Weights of a small GPT-style language model, trained from scratch on English Wikipedia: 1.64M parameters, rotary positions.
Each number is 128 + 32 x the weight over its row's rms, rounded and kept within 0 to 255. Layers, rows and columns count from 0. Numbers have three digits each. The size before them is the row's rms in percent of the matrix's.

# layer 7 attention query, 96x96, rms 0.0897, rows 0-95, columns 0-31
117:079110194142076084181140106133080129128124101120197156067125087054116177190146159078137090137099
112:192129109170172147055126149110210130121172165135095104186122179162131054114117109155115179106137
193:080119120132145084148126173161131177111120105124110163121180179166149122112131143131150148095176
072:171120156073169181140138120156080131122126103147133238095181132174096134158137113146164122100126
096:097126070080150099126095123159136094126118112157139199095106172160135113142182127157098128150137
097:090145176124087139144166126154081144130039091149158138065154121125102170162156196114105092133122
092:131172113159094153124105066112124090125111064175140172130125067115104140141123128147077106160089
084:164134149113116197161147133110091119094145153103123243160165148164105148164115176174106103112143
071:157073147119126154124165089111144134099154071176113116059150061158117104140091077098133122081083
082:147084104109133119138147168043143114142140154153090177098145136159080115160132157134059125145130
077:109117148173112076098147118162171132142191102167154051130121097141158109139065120092123166098165
081:160113169114200143134148125120173083144116117152132103134152083172122084085109096094183136132119
092:111118137108105154107030118117085125164144154086104096101037115071138112142097161072138130149143
081:137085088068102185122211114160101124086118163098114197113115168115132120153121143153101083120115
086:095130160130062117061032099138095152173164087182144088135113150146161112145147091115172147136142
083:132105150066163165116137113145085103162118100149142168133138079146102125142115126101200112119134
085:161141093105134126142102120119110114111127110153122205166188186212111125151147154195118118097146
090:133188158137152121143116170156121110136088188096151144165141194159127165076156171184150115136160
083:087168116114107082169092108128106133142105163116117118192132173112166133147123153154138150157129
084:173101129112225176144197133131139080122127116136141181136168092171103141087094125159161104089120
090:120149166161051133078050148098110141160164129118116135100116137127122120159131163104096161131137
080:130115152158169078146084111093142086187133122176126040110097112164138121047101119088172169153109
084:165091118076086127116080153096102135146171102144108157100138187187092108171158142133143145125150
091:118191076109070106123094115158081153105100114103148174172171191133135130179154154181139127124155
082:079089105113105126125202135143134163112124134102105077110099076039126132151144107115118077141129
083:095141210159079111139094107173084096150130144137156112177104145113170169074141133110150142183132
075:072128105093109109112164111187078139153137135129184123180115177065150118148167099134155161154185
098:172159127160157155146118181106140115112117166072137209144153150151083142112128178174113104100153
084:183090165071173186183163097092155099113113149104111178061127154163102135100130117129157100109097
085:118097125111137125099142095144119122141107144154109075068058138093136106078146146080123153144123
082:097120119134178089131097093109160088168115101184139064153142062145119105108106112084186165149107
083:119164158179163100135067129086149101166099119142131098143141096174113135083117121096163164143123
093:168172117118113114102092150099121111124191132108104097128115191164121144130161098079146178178190
078:138165117171112101133123173127156171114148147077158107106105137068189145093094119137159136145136
172:100114108133178098139128147099142119121108078131111147142200102177097106121098130128142092104168
104:132146092132145188082110104107051115106122124124095144147082175069125117165155134131140100086150
094:133096155095137104105149117097129052166025169077149151118143113214135100092114082100116144146168
110:135129177096134128129069142118143168168132082126128104152161133185075094135139122126113118143160
124:101125119071141101134115109125153130158100068140148139144154082156049135110129123127151127081153
114:166160147187135182080170096119110130133142124150089168130111181191088157142116150124130123063103
103:162169153159097169079154072122075147119163075123083160123148117144188163170118137115110105109147
112:134155095119099160083146067137097155129130058124067167118113088061164150124129130110076124146141
106:139166145113162116117118100114126096118109110104181076123161131180105140157094170140119142123157
103:151139143069109145104120152161103083148145122124156137204145123132127150195113176125151069088177
106:149157159097155115130084142154128130138133128112184114170155158166120091182113147129185101141190
091:077085090149137096149156136113138133113111160146121085075090135118113119087140121121088154155075
095:161172146150094143090136130145117126101160149139121153176132100162177182219106170116123137091153
092:103154092132116089095122127202114105068125108137173148127103070020126132128171156107149134137136
109:134144139121080110198093096087211105144092097131158165094153143197105178061147122140127147130092
095:124165111122091118139156110148134207100133036131115140147154137103154132121147093133146110198152
097:087108092167143128106185106121090137074127167130101108092093140075149146107138146109109149131090
103:123114157186123117140088127104129141122143146128084148080165179185186142069160086146154162121117
109:098120136084154170126184114191047108136125164130148107129097108058180051180160165122140075165159
101:141150108057071095124147067131097152131110084107135123181147109106140190131113100111106116127139
096:067091095144135117128160110101110118121119169145087107060103118077125143087154148123099149141076
094:152149115184097135117145049089110113093113107133087175094112162151149215069141135126107144060109
094:114137110133172126094144100114077179072127115117101095108107179057162101143137076116129144144150
108:110079166090115112166066165142122135191170156148109121111122135170199075119197133163121155185165
104:154094145079095075175108150122169167157126130126154099131143093158100123137090093132077147171111
106:160158151172137105076114178147120146112189132134113116178173094182128167202076121131154156106152
104:175153171119125136140087139157142125152133086123155166186170119180147092133114110141179089106177
090:107119119140186127117170121082116108099088176090141085113099174098097133124092139099121134096101
100:144102144133094157143104157144085168119207173182073151154071131096147095182165103141120105144122
105:113147155156169075126080148057170086150088110107082111088193106195106195035120128135140169093115
091:165124159109135129144129148148119086157173184104137186131109156126100123189167090101194139135188
106:039094195129142112151118171171087130161128140122156156089145153140131151122132106115128126093148
145:145138121148059168174143092094111126084138157119178136156066137080168133110148125122066102141054
102:179102147149161139158060093062157153129132138093150136123135129126133093075133108124091138119091
099:078097135119117105138116112183105132111061108146146162109108092095122080054081096084113111127132
102:136152152138118118109193104108113112120126110156095121073123126099107213133174179154127104142141
141:106140159137187084127113165138152114154160131131119132161175155168129103120077123123201147111167
109:104147157130148109135115135047180115141120153090119113052114117128118136088141107123140141147114
083:184081100144168123106075153081132148125161208154135131088111141144123115121126148113129175160126
115:145117138135179125165162085116137103096122100145104183125167178183199100061151129152131093138103
099:108106103159153131121177166072169079116129125114037136114188103132165146117135166097131099131098
092:200149157143132105082080133088139125131181164155115158147150148172148137165127156171121117112155
097:132094129142153101137079137110142138142143177154097122082093124117148074110157096110145173196103
091:108195151107109115124135146149105170171139110137164116167109171144145171168150129134179182130200
093:128137123127076163136143152161089123121139081129140169190107143149097146183063126096125105090146
110:048129121129096121154177180136106126143085124114124104109089114104077149167111117101119117120104
093:158150174147140087101103152125147141154203160186091176124128173177193100117124128117198181176158
101:112131159135115117127113108201080159145165137170105154143073122101151087133121104139155149197125
099:153102119159171158124072105092121101154114195128173092177127106066090088103134153152107084098080
102:144109114097100119094115181156141173153166192177050134109079097072142106140127145137131187155116
088:147077080190167114104128143056115117154140206148127126130112116115102108111146153128139175110082
108:119107071139176137145191080116170109092085133135110112128172093077126106067149148158097097103081
099:141134129137145162141138107156069172140131181148102116148078120087117076161145101163135107176120
117:138138168171173113127101122064148077144147177118134125104160151157149119101155137152143083146094
101:119154168114120088176125075132157183183107085125166109040103152146113158078158104143134209144114
091:170173189111128155151109090089098140124135074087126168132125178168158092172126107135145061125154
110:109110106114141165101096142164095104171073194139122105140097076011079089138113158143128108100103
086:139064081134185168148156114056088129107086143120107115096152119086087133115132119138070101097064
092:128100105156179098157147141078132145116159147140111137108154139199153162112168114149124173144118
092:075098089130145157153196119173092155093146129149084070170127098091102136128134107138121119165097
094:124201143090101114103149117127136184153165145156100147193098138092192115179172128180161121125190
110:190121151134099104104113185079134123114168154134094190147140164178142143163095153132118141064172
# layer 7 attention key, 96x96, rms 0.0879, rows 0-95, columns 0-31
121:117086124137129126144069125134083140157116081094181169116136142143147158198163132092155125117138
104:122178149121107166136122130082136096116171172086068192135153153124170132077154165194153103077133
129:096150149169196112110127152098115110119157140079133142137202134130115109144058167100172102097127
070:112136159037087110106131126134153123189156089129164123103091105109115130130186164161123087115120
102:071126071131119068094125133153146145133122067118129132109180129144098102138131091080119113149150
100:095128100105139103086135138115136156103174062116141151093199145131158102169106136065080107050145
164:183108106117102142159165112121098162124063138137142124152085157117139158113173109177094113155123
086:125167188125224103161152118114143080156156135117158115143086113083103130098153148163118113145123
070:121094117045093103085166115111171159144122107156158142129098125166133121131152144142060106090163
093:103115161139215128159126146127152095150105146120112154084169096138121104092114135143037171124120
080:163123078120032125082172101132099185103126120100188122145111167206138109155094143147168127087129
077:145156079108084167094106110149179156153081069091159161140126147147169126130186137142175135096078
107:161102113100198159149094129152147142133111146169102129110052127068117125069137088129077128151149
073:130072168147189104126171124147156105095132180094128127097118104140136127082110124123064149095164
094:126127137088000136108120141141074144134167104170150129146133143142146120132190107096197119139114
086:153132098068054144104147126180141154157084077140188147103090124131138156123179121145144123126106
086:089163188145141102124117124100107065152160109133162144134159097072119109099166164104154105080104
092:132206164189156148141102108143121086140112125110103116147155133124126134141094110141209114138105
084:117136177172151139148098124067106116111182132135146106152180117041093122111117134078118096114086
073:153156140128145144109141112141191117161081118083168142115114105151146149127145180168146075095120
091:147164145087158130151144110130095148156160107164106167167095183117100126131104101152108126169161
079:135124109128104167134092105139168117161058073170108132122128156110132122108152113123127133076078
088:105143152057152076116128141118137103158170122152107158117122125135148091074156112116127170119158
088:107174172144110086116112138106052108110191122149158109159174106080101150131118139095169107137110
080:133080078153103105141156153141117174087126165079095115088109110170163125146124117116114178170143
088:122121147148087098164173119178116095118155116144141111185110149134127162150190090083162102146109
082:140114090132023100129154168160082144079175138100151092131132115189141135161136094105186153143120
102:141206181166220136147095126128144110137113126084110141139121127116115141139084152169160099164125
092:100106113121207133131097100131218080171098121165096121093111121127136126062171118132067137119109
087:122046070129107149146137132164141137107112145159070101103113134141146130122113089114064175098129
084:151123055108049158121110115145136147148092087152165146117147153105130147152154135136130132105067
075:126177110125109175147079109151143135176067078163117132144145166106112154166131112146156106123085
089:128155157098083196125115096091176121118170096189144134100148170094100149126185112171095092111145
088:103180151144074178121107108114136143146180130163131122189094116028088161163153142167118070158165
189:141123118151229111125142125111148105108108123106124141107196153146135144078057113082156149068146
111:122122145147158165112179117136151137066124107124149118129125174086164128115116128177200154069113
095:139156196116101206117159075121094161117192086138058089141108121045067167113137136150090102112134
113:171113141159198117138159167125119096098088131078143107127148087159168163131041117104126136060147
074:160136140141159130145124136139172158097117106139145219126095155114119128113124060128144142090130
113:147118164112123156149202109153152149096186119167182156201114170155148152094096097174113088068132
101:120123124147065131127151146164112137086170089128116145179126161154167109118065096126145094106157
113:115134104129127111120096183144145108165117078120078118119163100125179090080087108116111168150138
102:121140139150093117163140159135100164094132116099122197188130161156118173115154074140100118103151
095:115108102177108119152173136151124123063114129093155185134117154131153163135103062182145104124117
092:145131108185149134147161108112111139064122143081176174161097179128103185161142078152141126103123
089:115134147097145117104096116116132137179131113161082061110149093144128089109155165081120153127132
098:133135118149071135158167177161130150072150107116126179163096164174132122152112127167114071128120
095:166172061164129110117102178150098144100116127106140137102099099118159129111153145052153156158169
108:130157146117085103165059148102145095194143131112147137103149110153082133143161163112088068158101
098:150130119143120134126099168095097088134128111105110067129168099096118075201109146073169112154152
091:135128157106135131093131127139108151130135118167081078118140132147159065117151178078150134110135
104:131191151113162178086124072093098104135107130118139128129117173110079090163128190063177109118118
114:112093098155133107097148114157135093116139133130068126099088150161181088050176084109147176159126
112:112113077142035115157093200140081129095093088099101092170162125109146138186108141153142113111161
092:112134146105135115106101130135138117169132089161078076102159106137152087080138163100127157115127
093:138180159133097152101108136119109138134164097157108102128129154165148075133132208126202078089134
093:140119139123116174094147115115101162092095106118107082144130158106142118158146154090173142078153
112:106126124113189118099117081085134063174118124116100119078077096100113089112168167159157186170098
106:079085114082082096169083174113134153178116136116121089172146064146089153155128119158031135155145
098:141130125153120141153172156138094166072130125120152179186125155121108174169085099149120098115149
095:152143109162129133143138112104126109090125169096173182126095174104106171151109094150128093146122
089:107114177118111155116164107133119196097119125150120110122139143150140164114182125135101146058150
104:108111151087180148126170119113149126142146158155153102100089130127143064125117142203120145134125
108:116165144145129151132067115127143110146106099119126156121165136090089134116129124145107134152133
092:078129129108114169063106090174140106126143079160094135086114121124151182154153104151140137146091
108:171121115136142139108118083099149099157098109115132123171135129167090110109108064126107155136093
097:172119157115062149094060186113135142179134172125133129128059118071098133178135148141117149129104
110:134134095098169208091111072105193101194077106115110132136104117128103120127131091141106149093099
100:110117144112141155125160128158171102148118183116108090122151112154085083083065143075074138188165
098:079192141140134118136178081153123139178116142140139105118123089097132149155157151117121102174141
163:105125115150186110159131111143128097108102088083140132124222135169139124076077118128126134090150
098:091173085150134160150161096117191086187120148083099114117141131092098124142147138175111138147124
091:127108106128183175090218107126147096147077111149120118122149098149122114140091111184164173022154
121:108112101141180149123087084117171078126066127142147167136160170159112132055157076084123110162082
107:147100156172181129147140167125157102076143147113152166134212133131104175104090110146098115117122
093:149149094093142167078188134115129131158100066118149084163118116148128117180140120157093110083114
100:091077127154166143139113110158173102149100158125144126104157120117132132084149113188176184093106
089:132183111078099094160216102134079150125135067115111086134101109164174131167148109135089122145174
095:129120177140072132120090144115075192083179120126126154137080123128135145165105165114096082160158
110:120125175174095103197127150109126157112216188100108139114101127112120154153115185155126097187132
093:095111111107173117130175088152088107104074088135173112133172123142131139097135104146122132084140
103:074089194127119065152075126157099185080151132160182139122100160080158137098158135122162147149125
093:139119092113138169034161114145151126150071139111109098077113132124166101156106125106187134075130
097:132068184131133063176090202154107189103150147159168144115166125093127158105108125173139176066155
096:116085125161187153069177125140138105129071140137153103133196119168127134150068097164122163036171
106:149102134167176092103075160136155105120088114160148158098207144148113156067099089051150145111117
108:094080165142144106140142117176120185111158128136143158109122148121189134092150091148149136157111
110:101155073144170174107158088133179058150103161091142099128139156132114115128154108159129119149097
092:076183104074113108171090076101173083236141124128115067159094129118077120088145099096132177144129
095:124175118103104189112130095108166150151145103084119148130051143093158102138191105140054058200095
103:134094176142086098113108174144097191106120158137104127062108119064166153130091161143201130108159
090:130105142163203167121141119118189136148078130128080162138210139167136155118070085140108141076100
099:128135117152194147132198095128142076129102114138125096157181125196128140138105075163087154106109
091:123087172174188076169124128147116172079155148166123151126183157145150162080121108123131139137113
094:155148129093089089140108176139089181077140088107166127110133149116184150143199065142060107154164
107:163145161106121175089147138109100129145121094127139115166124103140116148177093143171056103083149
# layer 7 attention value, 96x96, rms 0.0749, rows 0-95, columns 0-31
090:109153174116105087210126082108107191076122114127148092133126176143144163108164100133148147164149
107:131191115118115117137123163196179132180070117108116130143112134159099129130159087180154191144057
090:087152123148155142101153077140131099101117128140118139135106160131127162127182048118095112113115
081:132137147091132118153144104095110134032115102131127108081113137119147151088151068104117072146189
108:137159098142120135144106182156179107193076095069097156131146122132119136119124184182145142100068
114:113136104108127091062119099199133146120121127132149073160098145159111104133177046075117183152092
088:157094099163147131060136126119117139134154164129097089154114132127127100163108119105081146115136
107:108101169107107114169147092126076144039141064114148143080126128104204163101143154086123070117170
101:155177101120122140132098149162185136207081141121103147179126133148081137136139158193166199134070
087:155140081157148147070097161143182098215128175149107114171123109146069092154105125126124178134091
090:084169131124120119175183127150112093143125090115114096135127137148158156100168137132120115131084
087:086170164109115093197143071144090114078144096125152121098124146121154184111162114099163088154152
093:122140142140122122116145066046105138085181165155135124144124116139136100135115084118133117150212
096:164133089151127172078100166136170110208114147132082140185142114140105079166097176150130175099092
104:121076167114127124099156086058101135054159137138144104111141123109151075113092126103099088122192
094:154112156109116145155121138095136109107064122090106148105174111095193112105112255178133113108115
092:078130203094127121089124125053162137112120136124118132091131143113139139095168058135125112133077
105:113132181135134119126144067101119156117185151147096077151104152142123132154152093074125154149145
109:123069134157142111104120125106111096109199178156144135085147098090153159129095143084121069090209
085:169183074155134152132137149175164125209089126121093134184119119149087100149110133195122208136059
089:094102141111121137144120210172119092221105121149123166133142105126115106139123166141127126104044
087:089087137117130117129076128065096133109204147179144149103141125107120067141106101097109077143169
098:124081179090135103163110146090109201134125183127180137139129185116100160127163074127147123174144
091:135143123161143086061142164171108109125126110082121055155121081144139179125142146099131126099103
077:151157111160131149145107124159149095121046127078099138125143137082132156127093225149146145106130
100:106190135140113133199125140152109134189114107132119142159117160151105154145157108144140177158078
095:183105097144137143088114161147160097139098135088120138125157087093142077118079221160137121082121
110:129179125128110140157133151167161136178062126102095146162122145146121130131159127184150186146047
071:166103095138142134080110152182156152212090154145112155184103122147077077158114087118116213132089
104:177060127068118139114121169095117198122088115118120064166117128138103063158138095135100179152085
100:103108153112114120137153098123057109046179107123172114095137112110187156124110176080134052120167
087:128105084138152132068093128110134083115177162173125145119138068108108104165089126085126098096174
110:075109150104149153134120072128133142125099163162145117140115164140035085136156077106120132173138
090:125106091092121113124215123092130097134086088062090133142126125137196147158160151169074121107126
109:129182094167120116094126142157134118159170116078102139118134083119210207080109169119144176109111
099:109182097147138042081171124101124082168138152070160111087114149079158164085164159108124158129091
085:087070165108091173143106060156107188109157154116089112201126104109097162133125138149117141128123
109:128083170128134175170088099123155170081133131185129136180126149149046040143112085111122096165124
096:118163147179121121135133166128124160177201072119131150105101147139146102050136155071143123146086
108:125191099162143052109164108167121088123083153114170133087103168117116107132154180106167088135148
111:105220118135138143087153147119104103136145110148154132138103151078139158137162089084086126139112
111:155135083095111109083134157148093176128214191130146130142146068092156185091158160113126161161178
109:081111117124144114131177135096130156121138134098126144159094167127145075140151108090094066140118
097:115082221130123200154051113108104162110135122185140109141124139138071084131101071100113123138090
101:093129142071116098143124138112136179162255116165175123099117116168177086123124116083098121185140
095:178133109069136095146162120097128079146134172136171143087143142099107103170142112138095126109107
092:160076157195161127085107131098110127088149113138123103145120135149136068110112075113143118152097
110:135089188134116198155067095128147139142140105196116129147128133141044074134109111104118105146072
108:134057176173136135176088138158129168060097145140080118156158093147093117114103150147173127123113
091:101092139169139084116085121171132136071201178158159139154116064135141123132109102107208109134085
096:185091139148114152154096150140150138107158096155102142135167071144191114127109126118142172087067
097:101115144180123185155053126178117181113213112163150136190124101116120148106085138103169138119104
115:145086179130134108170128112120118143068113169096112134169151130103081138154157161148147145100128
090:087114192136115145108065085117130133113196132156148112134130109106134155107110091079119159138072
107:150054190159111200163074103157141176140161095160106139176130112145092103111087126136114114114057
109:097048148157129085164135125160127195157165161110141124169118127185118075108113143098192147148084
104:071159114144128096114165106151176139132077157060139151149077157153111163133145126127144119147145
106:151149117142109101163130127195174188165183128143093159116103103171144139127122156145189163129123
106:183135078087136126122147115168142106096157199128187148146140126127110135161123087085143192138185
093:122134099083129146136142070190163131106095181135147157112137122129140128190140134159181172104182
092:178105126090141124142182151104138165080110154119089153176106149145103103159154116135084044135152
114:143175087148147079104178199128098084106097128103142129099135127118183144127139144114153100129156
103:135114086117158079095215148063111091097084153084131134095137146109164124136176105130103128130160
100:116146120160133121125056179111112130056125110139184110134128094120106152109086137123144147110089
107:063126033147112072085134123107127110130060156057075077074118071106192104119110137148130169135155
097:120082090175143099079142111153167109060120136068142103113143062086178151108105145093119095073103
101:110144140143116159093148037212164106140113134132155142091110144144148124121101091147165215152151
100:089095062082100159092137168127071140133070124193053100074132082115121084121166076126115127165133
103:144129119152113127193102206087088147161128193082182129152142127135138118138164164153121042148103
098:098160157157129059153157147114132108182133198073204105120107145083170206129122146133114132107078
100:144147077149099156141103131066134085141107159071157140075158102124164087116136143172134147158182
097:139100181090149150097106142141152164142177133154112104221133168174076114154119116123123156155140
098:175146077197129136099127122100220115106146169071109113176115096156149085111080134187154175129151
097:109139183086132096136087067080135109120170053146132205075148129088161130077171116096090125123075
095:105113157071148141164147127151085169157123136195113177118123162128065162142180106094110054125097
091:169093075161117121103150172105205133117112099112164137120137143119138161102112104092118109059122
112:149114096111118068126121146070073134141078154046191095085159132080196151098136165094107094110099
099:134167063116152110115130046125128084126133109090130140130129172060129223116122189121158155093145
106:116118206148138117129136192120041173150118168105148098102112119172117123144110124139075099146100
110:135154162115122114206109168149117167188193132179160171199127164160108140157182101118133083143093
094:160147117089117194127144137136093154101136142150164113144125140141071145169102190165158103153181
086:110112121177151156153144161160119093118113187149077148167084123133080116157119125167175120128141
117:083147072125135141070158116198170135185116187077112063149102106154163201158102138127158148136141
095:134135146146130145091121095127200144204104173100088093146107126171158126091077118135128187139134
108:145100104089126157104133083105145152057114104187068136124132115134121072107116154150139148118133
094:159156171133138138150157179156139201179156120161149125154106205187055131162114100123132118136155
112:101107110116100151116097168159159138153141189149075116182138036137149105143134183144138079161145
096:126123194117128145150156152220106167108160061224131104113124147146062112142121098105125070124133
097:182111162071117108121095142152143165052193095173143091133145052103171106130119116101149113132089
106:128136101136139154124207139105076091132073072127065132061123218098080175132139096110125131106142
103:098151045167111139100146129149126146152100225075149150141130096138152127153129208153156125120149
103:080152187125135113178092054168156111167203150075143149167138074142177144132127137110131143156116
105:097118124118127139104161136167132128077099099137102124090113060116103118135083097116128168131153
121:100115021128118166072127093136167107098108164099009130146138054120177129139137169147155108100142
104:168111053157120115072140142137229124151087149113101084167127126161168118119108073134143172107140
112:116151097210136119164133082130119053101114124093115184128115174157062121096142095127164136122166
# layer 7 attention output (transposed), 96x96, rms 0.0783, rows 0-95, columns 0-31
091:148104114159125142077162202111137112204115124142090135165103094135099079078120109120090105126131
108:046134110148120085081069107113137114158131117179156150086134118121140152092098072085142117115101
095:121139088177166110117069197098209090109119079133161140146160102129111123130086168093156137148153
084:170126123153153169133171169137148099193112119106113110187145125137100099142146179101097134098151
111:044144103132104078039093114135130167153119147186174154131072149137178113113110033127119154106101
114:121129113181180111142109166098141133135135124155121196077182110133104145130074104081177098143146
090:137170150111153112182124089121149088054130157097146161107192151133156174192131166139171132141142
106:182101135128128168094162182128133129180125142117094117179119118137088084116139139137113146142160
100:038126108131098071096102108106131152127130106166155124060092135105184123087116038106144116120102
095:090143130112129093167095070127111137059141119122166145071141151102159173156118122132151117113101
093:117089086158129105076076170094128130126149144171136142152105102139087122088104111095110141127125
091:166092106143132157087138182132133130176106116134093113167116102123057095102124161114109136121153
090:205110158107160168182164125125160065097106131079114107156192153137097161170160202149108119146103
098:092129148069104094157115059125105141062170124113166124063126149104180176135142109142133113126110
105:205120153146175174191173156153129122136118138112095124170151133167120139182160191150114119158156
097:091125131100091134095124081168100145166151179147109077147046158137164148109139103133143137144135
086:106137074209170105115098185159170076158104089180149134177139134189110116145100131099118113112140
107:146133124129160110153123141109148031085131126097145160139178112130099172137104182125137115131124
104:178180141112106164193136105153094101075117121089123118182138146129095125202154218170139126147128
089:077131137092121092138090067099113134081141146144152139063146149119178160127117090122134121104101
090:056117088140101086095085140129093185106153128169155109128061099142132122090105058144117137129127
083:163124152144131163158169144175151154098071076108100075184139093164120136163172179144102101152155
092:112145104161128142127172165144159134179118122154111097143079096134133059110113098143124104162124
082:151119089129170101114087163086119109116157164145169235097153188144094072141116089104145132112152
076:075134115087081122102136085150081170159147134147117110076086173103168097113147109161168121114154
102:081082103102090082069098132102138121116137132143141102097096081097118115062099096143115119108108
098:112158168099103131158134075152066177113153145147134125078098193137178146148176084129155132148144
109:054121114128102073073080086113142107138165134173148127092102118130146155081083058092141136111107
077:078157136117119103152111071106115152081144123131159135055146135120180166160102105138148111128106
099:082132156137149111111178145151127164156139139134145130108094102174146158096146053131057123113141
099:199084137115132168130163170140129149145123133110070120179122110127070094128165165143121146139181
088:156166149107140140190123069146118121054104102073160130102169175131114168207159195143146120134123
114:112126104154151050144187141091144133095068162114154123132092163128136120153105128110124158128109
092:099163179178132133105193064129111130105133113115113125158154107109088162076094160125086098152131
106:132129145089103204087072117147119094150196103115102179124134115143160126121169110139161074113166
101:132127117107182149121164088121225089083158123152100165148124107141083113112126148172159128156156
087:121136150150132155183186107161140042146090155115129128068111139121152137072130101083109127100096
111:103122128152122062135092170124091167153086143136187117125112158152148138156102117129111167105106
091:146090146106191191142066135118129084159182100119090117158138101158129142125124125160192090147101
111:145108101107182116157185135089176107094106131157102111138143135107092135128100124114142160200126
107:127107061127220076145124124090169108094135111067097151156141136154111102091142128121168133110136
105:087151108137136132159075118141073125145174086132089154140203130104095127107153117090170052151135
114:090120151145195118111117119109111143117128072130116120202153115173078141108083158163109103159109
099:132087109121151115132100166155117140146126150124151114112085133147147093176138106143129145075127
100:120132115129138132121072139121079171116150135097104137179122124162108135134183152118125085111050
091:115142081158129064158167100088136160075072171106146113121125146145082122123125180120101233144127
093:164130126090162133106125159128137133147192095172117115148147108143142169226115176128096131124127
108:145098102140107088159099184117113144134111169116185125122080177172166129158140091130158195076119
106:117133152108087126161112137159085102178113130156169106082134153094128145157124108125102113135151
090:186119124071108171136059163148126138150140089156102154109179162170140140125143149140100157117106
098:149162115113077143130041114159041146183148125117144130100173127141106162119157148159117121106163
101:150081138089142198134031172166098120171154094142089150113151127156145124129121107163140124096112
117:119143122133119125172187097126191066116087162156163111063123160085137140100133126091099141164130
098:161097111104151178119083157185133126134149120113114176125108132174137094139149137180127125072132
109:134101166122098166148089177140088133154146137123157133127088144164185147164128100134151163090108
102:143123150108129184160142116082135079115164125156120114129091168141119190152090170111104114191080
104:137129160142112150093176120120198110108140115148137159142089151129178128084078131144141116127115
109:167151148122061153151115127089102106151132117118131137105104159125178182083153129090164123128092
098:095140060126094058141079140100114165075115162133156158120152098083132125142106143098100173167130
093:148178111161069094137168128092091136129069175103128126079139160093138182073134129091072184127119
104:089154156187136078146147136099130150144116089135167092162146140142140142096103138087110134158097
113:114129117108180148114086112144120152147146076136081116157191080117067119102097163173111103155154
105:092176120162159098121162083130151143122116093137112106156191095110063146100085182169082113157135
101:136080100085137139124051142178144134149143111159104132069168125141121083140147108172128154110180
107:158150101138116165108103087104138167106174115132100175165120151124133131147136122135117092103132
096:130136128066105147156103094146120138142122123112171199129116195141103102138128094150112172142189
101:181150113106114123149167143130124164061118101136120101115147116122105176049143116133135051103147
101:105178125221078062073085137103138123133171169120117130153076150122185135160051151142109129101152
100:106084129116133133109144109118149097143162106104062101131123148148152096150090133104113175187124
091:112113090086071180115104122127167132149140063104110142139172112136127084153134177139188170111142
102:169132128115126138094175088164074168115152093099081073150093121125144123144134114159074083120141
094:149134157141166110175189167142147130120118122162107115100126050111111150073169113115127098141077
101:124127103109160129160203150117080170146098094153127135143111122104095120114220118110124090121117
095:148133153169186139084099100214091113096107169102187136156155126185115102149107141150132105089130
092:101114142186096111120096137107182058137124145149138109133128142154192135110056134113157208120130
091:075155143101115129148150124085077116138092115133164148169121143106072107127116122151142142179196
110:078111141108140179125111058173148121144157131114090112119112112145143105170113133148083162179140
099:156111126100149179131120113154143128148116127167103128090150103101093124143182145094161142137103
108:102095103116112128148104096113186122131151117134119079149164115156170116111096118118151174120125
109:098120155154111104113145184098120078139123140098118120135165112133116116129081189098145128180110
094:099108112155088099099154155095189104164122105179067104080146105098161160095153098129136177127124
089:196090088087160144170160145108182162110124088119077107087120169146144163111141094103109186109106
109:146130100099030132181153134093160100090160102140123191132141145102115143060158120063161100172169
090:126126089114113124184133130154084146112086127159172112151113100083104145096171114085133059123138
109:093162112214151097106146157135162124136090131164122114107103111131168168112180101145077156078115
099:085124122130097103166172165063163092112088078196121091160153099116114161045120121105186107143127
111:155142111162055101124153156144148116129166133099114172121105169123173126143161087080073111161106
095:110137145123042083098114157078132107150096152156188153165124156154167142117091112154155138132150
099:100158155151129119102106116184109110177122195090181180101134160118141103158149145167053119109112
101:135133136097137133130093104099123157106147085154122084165116073134125132112070141172202147110151
102:109119117119061118125158151092196106086150071149058116112120155116135143083120095103136131171147
107:197107127088135169137101124188113129107153168079172188105154144137113113142162131085117083123091
107:146154112112088119116085097115126148136131137139162179118126183123138123160114118150134097089157
112:153134110150105110143141130123140100112160130115139195123097172115136130099167086080090142163151
102:097163137120136132170186144103073160119107119129140146156098121079064140093159148122107085165164
115:211082126085215172173164135106089175096105119148109093154106164148129138147117125099137149108106
# layer 7 MLP gate, 256x96, rms 0.0997, rows 0-8, columns 0-31
104:130170110110151118150142103049106055097095158124105088122104108127147109104101143130176149107233
104:140123137087175082124151142163100115169097127060097145105174084107117109117173153145121109146128
112:179132167168126173131132091122199123157179122146162124135094120159191127117107080102126089162162
081:116096170128155117181095074193139077142139164129124135080129170159123110077136111137137135124159
096:146085149114149106150160121171119096161147145075085165119158142144122055133110138114154151092169
075:123101155082129097148113125096117115166128046111159114164125105122193143138106116081094184137129
099:144078120129199109135112111126098118127099144099099091146134107130114134097164120121153115147159
112:130140175138128092170077105148149145109160053122120160128130143132078141094152079043121111163113
109:089117083141117113193108079133152130188094057130136122116129200142134147053140125079156129146149
# layer 7 MLP up, 256x96, rms 0.0934, rows 0-8, columns 0-31
096:139185160151182125149103142138134159129183102076085177117116141123152138087159125179105135155161
101:100126093089053135081158128136114121129100107110112144144095161113098111075098175139156116133120
110:157099172164107129158100121087147128164160107187193152134119148133148134098100120098088129105146
093:124138134117101119074104123104149195099138072104113125207195079130166171096097124076160134114125
095:125139108138090090082087177098119166156154079133161127107146137138203162105103090126194106127118
085:123149141070139156162091098188120108063121156094151152121168156154105122104126121118165088093181
101:097150137123079186114137108179207137158084131115154133129148129110149141167138107119147113128113
115:127123095143112117097133155139165101186133138115180097112182117118117080129172189201107149122113
100:185137161134140196160086126186159170088140112105167111141099128098146074164094177146127119108176
# layer 7 MLP down (transposed), 256x96, rms 0.0918, rows 0-8, columns 0-31
096:092137125107144133151132120079080073120084098158162063115123093089139094124083182096148166063189
104:165140125097137088100131173111117110119144105115142151165130118105088157150118128148088113128189
111:130120119050167126143108087164123135110150127066130085112169159154150113110152165166123142117069
096:146107151079149102127123069157154133149160131135141145148153147117168139099119136132190146111100
098:131159104122079111160140113173141070146092099161145121109145132105133119143143151099097135112178
091:124123177083121096182114083128134124154100083145123157123124114138156141135115119110175125130134
097:143074089083185122117114094141151176108091118100090106192139071108111143144139134142118132173073
109:127114151130161153117109117169147149139161105120106114100150152124115116081169154136052084199092
100:092146101146150073095119126138157120146129102148093133114107166130114120106145141225136108101114